From a checkpoint of a small transformer trained on Wikipedia.
Size: width 64, MLP 256 tanh GELU.
Architecture: RMSNorm before each block, biases, tied embeddings.
Training: a variant of SOAP for these matrices, 125M tokens, 3800 steps.
Each number is 500 + 50 x the weight over its row's rms, rounded and kept within 0 to 999. Layers, rows and columns count from 0. Numbers have three digits each. The size before them is the row's rms in percent of the matrix's.

# layer 18 MLP up, 256x64, rms 0.22, rows 43-64, columns 0-63
112:520535403431514454527500439536437514492447472419509459453579451625464522518410547480506517578590448483508511570515478528545531484551572437447497517512570562405512473433582469529506466467457448
087:529476501549532428578548498512477453567550536496442566578555520491494558525551466443590457479472548566402560431467475441433465577460574548494506476501474447537469513492587440506475575461545611
107:610535500571479510417529380533541567494504516460475527561541540508437481453547541567522453572527541594514468478576517466502464457470581608487454480517404452567537475520553512475528477523405486
112:525437519520571492441510426457549518456551419440489448496421494380431499549531484500413533504614529542531642522565498444485491422466504502478547452508498573517549444479551478511484563436512506
103:497505571458512517439487472510516491476496566434458457632475521452498511562542520499457475546534502534633573487577513592484504524482554495497477423441471535481556450480551405511605494528430609
103:526542449474529525407530484405397520536589460470423552477503472520502571437520486537597494516476477446570457467534456507513554443536490485520450452514477402486644495558551522466493549507496604
090:501442544508577606485481447499504459577580534485561463533475582442546412530543528492563506544512468479586460416480518491551537564512439479507621450477502546477456472475421440455525533476383509
103:519531426534488512454416491533441427527550487582426543427610539439515511562536363532484526487515514454557544524504485508527475520527521492400378484562409517468512507511502545516513574489521583
098:539502456450392503552466471469497474442485535418399508428493506480483476513436483548575595468572432564487532466488575424559460521521455508437479476447449476474468563468534568404427521491598533
102:520435506415449472485586513473492452505540484524489471488494488429578498516389451583471569489605469411551616524537506499447581607462535454512497494573519510494547503496533486499501573404484441
100:436481552524454515450509580407467535524494503490469540530472582431616465445463499581512504451508582364474575581578523530543500508496507487466486465498594471564479431481439476490491580448519541
097:484452469426483447461678583507404505512505475513490412484537459452559544528586551525579471442499475486522489425490510508498496453625490521518492419506511512524551527475536416495501587457542499
097:493453509539467553361547568494535490552523467495549577446453476446492601524520530492484446450566457494423544419549463512526446511513457565541549531536435574572488451471576435608448527527478497
099:614496511425520573553464505523540513448479478478509542447506508540568509427544573470577538487543462485449431565535506516566521360482499523487569400558474564523551407519506478575410472511473492
097:433512457513464509488510527475456431530586425555445461523466526543512511333515444527448505554510502544455568521386504534499453526499583476487509457598550618516549463453524451524549491457563489
108:556519573479443589573490491540460473380554550569473478491524418470567480525481527527607517537414518620515481509456486501535567418424491475510491517542600562553512474519526511522499493450416530
110:529526488485510445543468453598502545578482563429445520458582430482592583438486457519556526515460588548538566441564534511568466553535453475541508500516527554509459541571547567511403588523545497
102:451464484549481508451524500410483511458476458492516417414526463469442559519517502457605360562480466531508509466512497516577506456510506429511538455430410595495480452474443522420553433438523590
100:478611450512510572522470550526553457503496538454518525538568580488535451420526582506456504491526488563626508522611441547541589480497491491543476431577534451501440530545510481537416526578570475
087:458527552618568539454499438369473497551517525395521579511474482531550509506539490481490481399466494484549508499553509447499566520474440426434426522512418547453569492521505416440477545493410506
086:555550426455495485589519421478538401414459601488554459438477535510485571590489485540460488529560504451620523429474459474418564470509516465487492438533444544447559518510577489505453500492531436
102:519565513607628466398438525525403525509446495496470546471496538440360531474568568499501407554401531502501529529519528460487546483530519512510479439545438524494496426463485559480554466463488529
# layer 18 MLP down (transposed), 256x64, rms 0.249, rows 43-63, columns 0-63
115:533511472545566513495450476479516589463433377550604529496500536601515420507497504463483538595516425621506446520437517497504509432553532592487509551435515489450445522542466427494483468569508465
096:529489603543508486536471683534460504552462377530540457433517573479505353549542483506520456497491451548501475487575488548467540515493509477481493546597525463534498458478567555534495527533494521
093:524504549434512415569461571510505470509540492500532496507463497472626573565475556500499598438543387488473542539506401482573561500521382534478563577449513575460449478535521505512496495434546504
092:464562444516451499517480500494490439533506392495448506453493469490635583478560518556500569402576421494532471502535483411557533534453473484477479519508511527532555569573525407416501572461414507
104:519509501517481426542514513583451563502404534529388510509560525462538535496572483522554596517379543465532470584546443570489526517461511494635481511482539493434591471462554498544452482501434487
097:550547507452488586543442540557518486517424511486449532424456522518531503528461511504414617495505494589455497556571593487505505405478351573480517543422545517465493457491511411471475481532460536
084:446462468536536426506468506535456608549458414504509428511600474521426496457513466518525455455512474471557427465566459427555385471481453388449447523473498452485511524464524541511572439539534595
092:545528514470569506577488413452493488489532488507559468518408460531517514530384506405500486578461495525476371550478554429545551522478595542457539490519437479428489401510526578565490488529573496
099:482509472523498534573441526424589564509438488425610441519563487537474540532567517508465491634493469511460455436503516430452570474537554455528567529491498524526444437519513559628565478491500443
101:565547584560480426491554455573457514476419487456542456582510478498510526489439470424577452429457548602517424465565534571499518448438513563486457493422419540461522507455440579516437463470489499
091:503515552590464545617484485590497542492439370538567482480560432598583546481499534526516497533459489565530512440525469543542508449553434562486497478469584463472556518498598510514546452476499573
090:460530455567428386514439459555534539468482480564480441474447445420524511505435430439446568518403571516491480551487451507571518513570564546551437549516544547504476522445559518487482564396441478
091:504582461450521468544506447531414448519464444508503457566534497421496580410536492460516502463525483503522413617487578493500501468514553527629469555536535501489528477578452457384512581500536432
099:451475637432534509595503516529432450467416571550435467474506463539541481516459493481515610510512542621500495442474437569487505481535428482500453571503446438526471457507473472405431493499503562
085:451450623428471482499537437482443507440526523526501523491465395458584591477502532525486580574581475571591540533472503527542511496511512525551465590509496516514569463472468556400600519512473554
115:463537500485608418516489482420503491535495491545511485506597572373525439513469456516544446476599447482442554510495555508485554544416492516572517478594552487437481530474564488533595474425430497
099:520486422536522525499495486498498566467507587503584570519473472488441518506515490521575383441451388396474428454428443462432502483532569540506531513579538483444577445435568511515532472496416470
103:529491354548547582502437588497459419468427473543502559497464532453443450479454430458450541521410495465518564417531521504456496478449574527528521484494533509434437479412559432503445517487569468
089:432465493512526522517527505521547537554509563490533489454436612505562460570530451472509482519509487505481412548596508450427401527526524385485516612504533621542524452448524461585489522534498426
087:544503414437473502545469641557596450486537523615540416495445453518521470542558514525472524554448533523550454620478456498460479523490487493537530473561509457430534528479518422607489468452497526
091:460538442516517571566483526587441609496558497473487459475494459558487440516465461574590572487414522409477487522545459483593569412546490476451546463478483395465516517451506539483539477427428532